config = dict(
    n_layer=13,
    d_model=128,
    n_head=4,
    n_kv_head=1,
    head_dim=32,
    d_mlp=128,
    vocab_size=2048,
    activation='swiglu',
    norm='rmsnorm',
    norm_place='pre',
    norm_eps=1e-05,
    positions='rope',
    rope_base=10000.0,
    rope_fraction=1.0,
    qk_norm=False,
    attn_scale=0.177,
    bias='none',
    tie_embeddings=False,
    parallel_block=False,
    init='uniform',
    init_std_qkv=0.0228,
    init_std_o=0.00447,
    init_std_up=0.0228,
    init_std_down=0.00447,
    init_mimetic=0.7,
    optimizer='soap_variant',
    lr=0.00829,
    beta1=0.95,
    beta2=0.99,
    weight_decay=0.085,
    lr_head=0.00948,
    grad_clip=0.5,
    warmup_steps=200,
    schedule='wsd',
    decay_fraction=0.823,
    decay_shape='linear',
    final_lr_fraction=0.0,
    batch_tokens=32768,
    seq_len=512,
    doc_mask=False,
    train_tokens=116000000,
    steps=3541,
    dataset='wikipedia_en',
)
Each number is 200 + 30 x the weight over its row's rms, rounded and kept within 0 to 999. Layers, rows and columns count from 0. The size before them is the row's rms in percent of the matrix's.

# layer 5 MLP down (transposed), 128x128, rms 0.216, rows 17-25, columns 0-127
100,191,184,138,174,176,180,228,210,162,210,224,129,195,200,192,190,149,182,216,239,190,211,203,168,181,190,189,190,192,197,175,204,172,223,233,193,183,248,196,189,217,162,197,240,163,226,158,178,251,168,251,210,238,191,264,158,221,202,205,218,184,229,154,151,134,188,203,249,189,240,178,202,239,134,211,217,189,201,267,151,199,182,234,275,186,199,186,188,220,157,203,179,210,193,159,206,169,197,240,201,167,234,194,202,192,204,143,214,211,209,207,166,227,172,235,170,174,198,199,223,217,163,247,169,248,222,247,159
103,230,187,191,172,148,216,192,241,184,169,170,220,212,236,200,147,204,170,234,227,195,164,281,274,185,215,215,202,245,196,196,198,201,215,212,188,162,222,155,175,167,231,220,167,133,154,191,191,202,233,228,146,172,193,235,194,241,155,177,242,180,166,262,228,138,206,194,196,249,198,187,193,177,195,230,186,238,200,177,206,189,180,194,178,205,256,241,176,210,229,240,171,164,244,194,248,219,164,203,243,136,181,196,162,181,206,208,231,222,166,227,206,196,236,200,220,228,197,195,170,220,214,182,147,214,176,160,192
098,180,211,221,212,221,263,192,189,189,205,208,162,210,185,258,181,159,163,190,252,172,212,201,220,276,168,134,175,224,168,252,175,215,222,155,243,194,194,134,215,242,172,244,184,241,197,192,213,144,192,168,153,215,180,216,208,166,170,203,220,194,251,213,212,191,192,234,206,208,251,218,216,201,257,179,178,227,199,212,203,240,243,175,232,143,228,196,270,226,200,216,183,154,133,177,212,242,203,186,190,246,208,213,240,180,219,189,183,216,203,155,218,184,165,194,192,207,215,241,212,234,209,236,195,169,205,224,239
088,156,173,191,201,117,224,189,224,266,163,212,198,185,231,216,177,221,149,218,200,223,214,208,230,186,190,198,217,151,146,206,206,232,220,182,205,224,215,176,240,192,192,160,188,178,219,200,217,231,148,206,244,195,231,168,198,238,175,211,194,172,150,263,217,154,175,207,219,151,180,212,185,169,224,220,222,195,167,199,229,238,251,258,223,215,226,210,156,218,166,181,188,214,203,234,194,210,132,195,247,238,122,181,237,161,267,219,213,205,248,175,232,165,215,161,214,217,179,163,180,201,222,207,185,163,190,227,185
102,213,197,238,126,173,225,171,161,223,176,150,250,142,186,190,175,161,118,210,219,154,207,179,248,207,185,216,246,140,228,171,215,174,187,255,236,210,192,202,165,195,220,235,160,209,235,164,245,190,218,215,173,196,205,249,223,215,235,243,158,204,218,176,180,210,179,170,173,203,224,207,183,210,238,144,183,174,164,204,283,200,209,220,213,212,224,226,200,192,160,253,228,185,183,230,228,189,221,206,208,234,180,196,178,165,278,240,226,201,146,185,170,192,192,179,190,205,218,189,227,226,170,204,193,201,175,217,193
099,163,196,209,225,199,148,192,173,231,231,166,181,189,142,244,208,212,257,190,232,179,200,194,206,111,239,250,197,213,224,197,222,214,243,206,109,237,223,220,213,179,139,204,233,157,202,178,211,190,241,211,206,211,241,212,220,213,171,273,181,220,206,205,200,180,201,195,191,193,128,164,168,181,229,207,175,171,203,232,162,172,207,249,185,232,205,205,185,208,192,189,213,161,238,164,203,195,206,248,225,173,144,202,181,224,172,160,161,157,159,223,189,228,204,226,181,158,199,155,147,200,165,228,192,225,217,185,218
098,177,190,196,223,257,199,202,201,199,174,154,156,160,183,174,216,201,222,225,183,173,231,210,124,203,217,229,194,120,152,218,159,137,198,206,190,225,192,219,150,181,177,206,253,194,190,234,182,256,167,231,157,229,180,191,177,204,190,223,180,150,179,232,214,175,189,224,126,202,165,220,224,145,174,168,237,193,126,220,211,217,204,239,232,163,216,231,178,202,222,210,236,188,264,239,253,198,183,268,210,193,223,209,209,205,204,232,179,200,186,207,175,252,233,201,209,221,168,194,224,194,180,252,206,221,191,199,188
096,155,191,201,210,156,156,227,212,204,228,201,243,186,202,207,260,163,161,214,204,181,145,231,220,199,167,164,216,235,222,170,216,221,198,255,178,194,154,185,216,187,208,214,253,217,196,197,186,239,207,199,142,235,188,212,216,179,167,140,185,159,212,240,190,198,175,163,175,194,215,179,219,204,210,238,199,159,255,198,231,139,207,250,190,168,212,207,226,176,141,164,205,134,213,259,157,166,237,206,193,176,223,189,217,193,253,235,190,210,186,267,272,201,198,167,184,203,176,212,193,215,204,170,225,229,177,136,223
098,210,223,190,173,250,169,205,227,167,207,176,211,173,207,234,154,214,189,196,201,159,174,167,216,232,233,200,173,213,181,182,229,268,177,221,177,238,129,224,173,187,201,179,170,212,136,245,172,135,226,254,218,153,221,216,226,246,215,189,241,223,230,169,189,175,205,210,216,266,179,227,201,227,254,207,231,197,185,208,217,225,253,160,194,227,197,218,232,170,218,214,190,201,186,184,225,227,196,192,210,207,197,199,191,172,146,211,202,194,200,213,163,284,220,160,227,182,142,237,169,183,165,230,185,164,200,281,191
# layer 5 MLP gate, 128x128, rms 0.232, rows 18-26, columns 0-127
098,171,144,235,195,208,186,166,176,238,247,168,166,204,169,198,226,213,190,203,210,165,208,257,278,245,189,192,230,230,214,186,229,199,203,243,162,211,172,148,151,196,201,207,176,202,243,186,147,239,224,183,222,205,172,237,194,208,157,173,251,215,185,229,243,207,208,157,127,248,185,220,187,199,248,180,152,198,226,148,203,209,180,192,217,177,215,239,168,138,189,236,231,179,215,177,204,236,205,165,202,166,242,194,185,214,224,242,174,249,207,181,167,193,208,140,189,184,181,188,229,235,232,157,155,205,221,171,186
106,162,199,170,136,164,237,233,176,235,125,240,167,210,209,220,182,169,262,216,227,225,178,221,226,176,210,224,245,191,214,185,266,160,145,187,214,211,169,198,198,260,179,218,219,219,228,176,235,211,200,197,179,191,151,149,205,233,190,251,188,238,183,216,233,179,240,166,212,236,169,164,226,196,210,214,167,220,178,215,168,204,155,159,184,233,218,225,191,162,143,183,157,194,242,233,162,195,204,161,203,205,181,191,159,173,181,213,205,173,168,134,224,177,211,171,201,201,247,248,179,225,224,168,191,167,191,176,173
084,178,188,158,212,177,211,205,207,142,181,182,197,200,256,181,200,220,200,181,283,205,203,145,181,157,177,147,132,191,133,173,183,192,244,133,199,237,196,172,185,196,162,139,176,141,188,217,212,143,203,186,175,201,228,253,212,168,203,133,186,149,230,169,219,209,217,206,219,231,197,202,224,181,210,181,207,213,162,157,187,199,163,231,219,192,178,163,202,185,151,176,188,173,138,231,259,201,206,184,185,207,217,228,213,225,219,219,171,183,227,146,175,158,208,209,203,227,229,177,185,171,203,186,212,169,202,207,155
090,186,183,201,208,231,195,208,196,217,210,190,242,151,224,219,226,239,237,180,222,208,160,189,180,240,234,196,196,252,246,216,193,192,234,210,164,194,186,211,260,212,209,206,202,174,142,186,169,152,186,176,217,154,193,176,152,172,219,186,237,203,191,199,224,212,222,196,155,232,225,208,225,172,261,199,202,232,208,183,191,230,197,196,192,211,147,198,187,141,162,174,198,145,166,193,262,249,202,199,172,197,220,273,160,251,208,230,169,199,274,152,162,213,181,149,189,176,150,170,180,188,203,218,225,189,118,163,193
103,217,188,179,145,236,200,174,214,196,176,200,215,193,193,178,181,237,172,231,190,213,194,199,198,265,195,242,230,218,208,197,191,252,177,213,256,238,195,212,162,272,252,175,179,230,188,266,192,200,185,177,254,205,196,143,230,219,179,206,232,177,246,204,211,175,188,166,182,223,181,120,183,212,183,224,233,213,208,211,232,161,192,237,219,249,208,224,252,236,237,240,218,244,180,174,195,206,239,175,191,144,157,197,176,187,188,162,160,170,225,212,166,181,205,211,209,226,225,240,187,203,229,233,180,122,174,144,215
100,185,251,192,154,186,148,211,236,223,195,174,177,225,204,220,178,222,229,230,199,209,236,150,174,219,195,194,206,198,124,225,234,205,137,203,198,187,236,211,233,187,279,239,251,168,202,244,207,174,182,156,175,209,228,201,243,197,206,196,254,198,204,193,186,176,198,235,151,264,214,232,193,189,207,179,199,196,240,194,233,186,153,228,221,221,229,195,228,234,175,150,157,194,137,199,202,148,228,176,242,238,160,185,262,200,225,202,185,211,172,243,193,163,169,222,236,236,219,228,203,157,195,229,181,233,212,165,174
094,174,244,227,230,213,188,184,199,233,219,178,224,168,234,209,206,173,228,186,221,218,144,212,249,247,195,186,207,236,217,224,193,244,240,203,277,188,242,193,216,216,213,221,166,226,237,243,176,213,241,235,194,179,167,266,213,208,217,189,191,215,208,193,216,232,191,242,204,181,185,227,185,177,229,216,220,200,212,213,143,209,239,188,268,194,217,169,221,172,207,188,223,199,202,281,231,169,208,268,154,213,225,217,154,237,173,217,140,244,171,149,243,175,169,190,151,219,232,221,204,223,148,213,212,193,182,230,160
096,244,214,208,130,216,175,227,182,192,277,225,196,215,118,229,170,177,202,193,197,174,199,189,282,206,193,211,240,207,181,202,187,168,174,184,175,187,187,152,214,171,225,231,184,172,186,182,243,238,243,230,143,193,189,184,250,200,202,202,229,226,212,233,181,240,225,190,184,218,168,179,273,176,235,212,171,171,173,227,242,175,161,165,202,177,237,209,145,169,188,231,164,199,208,167,214,199,220,186,165,231,160,185,191,189,205,273,214,215,180,185,259,178,211,221,186,212,216,206,205,200,157,216,217,155,179,268,196
094,169,239,225,158,219,211,174,240,208,186,182,192,252,266,169,245,193,202,207,134,198,187,172,187,250,236,229,241,159,192,236,193,234,181,202,202,238,227,214,205,183,221,196,205,222,233,153,181,300,193,168,212,222,252,147,214,198,232,198,189,157,201,260,258,148,193,197,183,196,239,217,175,196,202,185,186,247,122,216,231,224,192,265,211,218,222,190,162,191,182,199,216,205,255,189,205,196,183,185,221,215,209,173,248,159,201,207,209,193,153,188,186,201,234,207,206,159,211,225,190,207,178,180,205,257,211,224,238
# layer 5 MLP up, 128x128, rms 0.233, rows 18-25, columns 0-127
099,164,206,208,203,189,213,214,212,151,267,203,240,194,189,191,132,208,210,209,207,152,171,227,220,137,237,199,201,177,215,189,233,202,225,208,177,171,190,216,179,177,244,215,246,169,194,170,242,220,194,218,199,182,167,200,192,213,153,165,218,224,215,187,198,148,151,225,196,207,150,211,225,212,269,183,168,248,190,212,232,257,169,201,222,218,188,214,131,127,227,236,188,229,171,209,230,166,204,183,202,177,250,252,202,205,239,189,181,200,194,220,221,213,174,122,177,171,250,240,207,182,261,223,221,213,243,226,216
097,205,216,194,195,230,216,161,230,189,166,190,179,237,172,171,225,186,183,225,202,210,206,141,171,219,134,204,219,257,186,203,146,224,192,224,191,231,254,191,208,197,207,102,196,166,208,232,240,185,172,219,218,235,258,202,206,159,240,162,188,171,195,186,204,190,167,198,214,195,175,206,146,209,206,223,266,161,190,179,231,167,211,227,203,179,196,152,229,210,197,214,265,239,158,169,198,218,187,251,255,233,238,198,174,269,182,179,218,167,188,219,204,193,230,139,173,250,220,136,198,187,193,183,213,204,192,217,198
097,244,226,214,208,245,188,199,180,159,217,180,218,186,176,193,170,170,194,192,223,161,160,237,215,247,202,193,195,172,255,229,267,271,173,213,230,206,207,269,204,199,251,240,247,276,188,209,202,206,240,151,155,206,222,198,213,150,204,195,240,221,216,190,233,214,176,204,196,181,193,182,191,195,166,172,226,187,202,182,174,118,161,171,207,139,185,237,240,159,209,238,208,176,222,204,199,206,272,230,226,245,246,207,191,202,181,184,202,207,167,183,196,266,178,224,171,198,222,238,178,193,189,230,229,199,172,179,191
103,205,237,198,174,137,164,220,219,161,183,232,226,211,216,211,250,163,220,179,239,247,179,276,191,172,213,171,203,198,242,239,228,210,150,219,226,196,195,243,185,167,170,255,197,216,214,184,177,207,147,176,222,246,213,180,235,185,186,223,200,237,169,213,154,202,183,191,173,199,147,263,193,206,152,195,246,186,222,237,184,164,245,234,197,142,224,167,190,234,200,194,199,174,228,269,146,179,211,176,181,174,202,194,243,185,147,166,217,181,186,169,192,193,238,165,196,225,246,181,230,257,200,176,206,188,222,232,216
092,187,233,215,223,105,166,207,195,258,231,166,196,178,208,191,201,201,157,238,212,183,154,206,237,210,174,216,151,248,177,208,207,219,205,238,238,176,178,208,248,184,161,224,169,234,178,162,237,178,150,230,243,201,179,208,222,243,227,175,173,162,171,147,199,167,212,191,209,172,176,232,243,180,227,230,173,208,207,191,204,244,179,242,209,185,234,190,189,189,202,184,219,209,252,210,211,168,175,239,186,221,250,212,216,224,146,190,227,195,193,180,219,186,178,164,223,200,163,170,197,150,168,149,238,230,167,276,253
101,207,200,208,210,192,285,125,231,214,228,195,215,187,202,147,227,209,225,200,166,169,170,281,220,161,203,188,172,214,212,208,183,214,171,203,218,230,141,160,216,238,140,178,195,196,177,199,208,193,174,256,263,228,180,189,234,188,189,214,152,174,226,225,188,201,166,173,204,207,184,220,189,163,201,238,208,249,172,232,218,244,191,232,180,202,189,181,183,204,185,189,246,179,259,184,187,183,195,141,189,243,259,204,228,238,188,124,155,159,260,222,200,210,173,168,209,201,219,189,204,188,182,171,221,202,211,189,150
096,257,191,171,142,213,216,188,220,196,184,210,157,211,185,241,223,237,175,260,188,172,254,170,162,129,214,196,195,162,190,154,179,156,169,171,147,179,206,202,198,150,204,132,203,142,192,163,213,206,124,168,220,212,264,153,213,163,244,224,216,198,218,214,174,174,197,222,203,221,166,148,219,191,200,216,195,230,178,212,258,210,176,201,204,190,205,197,141,240,180,203,170,195,236,131,193,238,208,204,214,154,218,200,209,207,208,168,222,212,192,215,210,217,182,168,148,162,199,161,176,174,246,200,172,190,214,208,195
092,185,182,224,157,201,180,168,171,200,202,226,196,214,128,182,211,187,186,215,160,176,233,162,191,166,229,167,200,206,197,209,273,219,182,178,221,170,151,169,192,215,244,194,199,212,239,194,205,231,236,161,207,159,151,166,183,240,211,227,218,148,199,214,180,188,198,157,208,259,228,188,259,195,208,223,167,216,179,192,199,164,164,157,198,216,237,167,159,169,188,203,225,238,178,156,206,252,185,105,168,239,187,222,218,142,186,167,199,208,192,220,234,221,230,166,188,197,191,236,193,203,231,232,121,176,243,208,174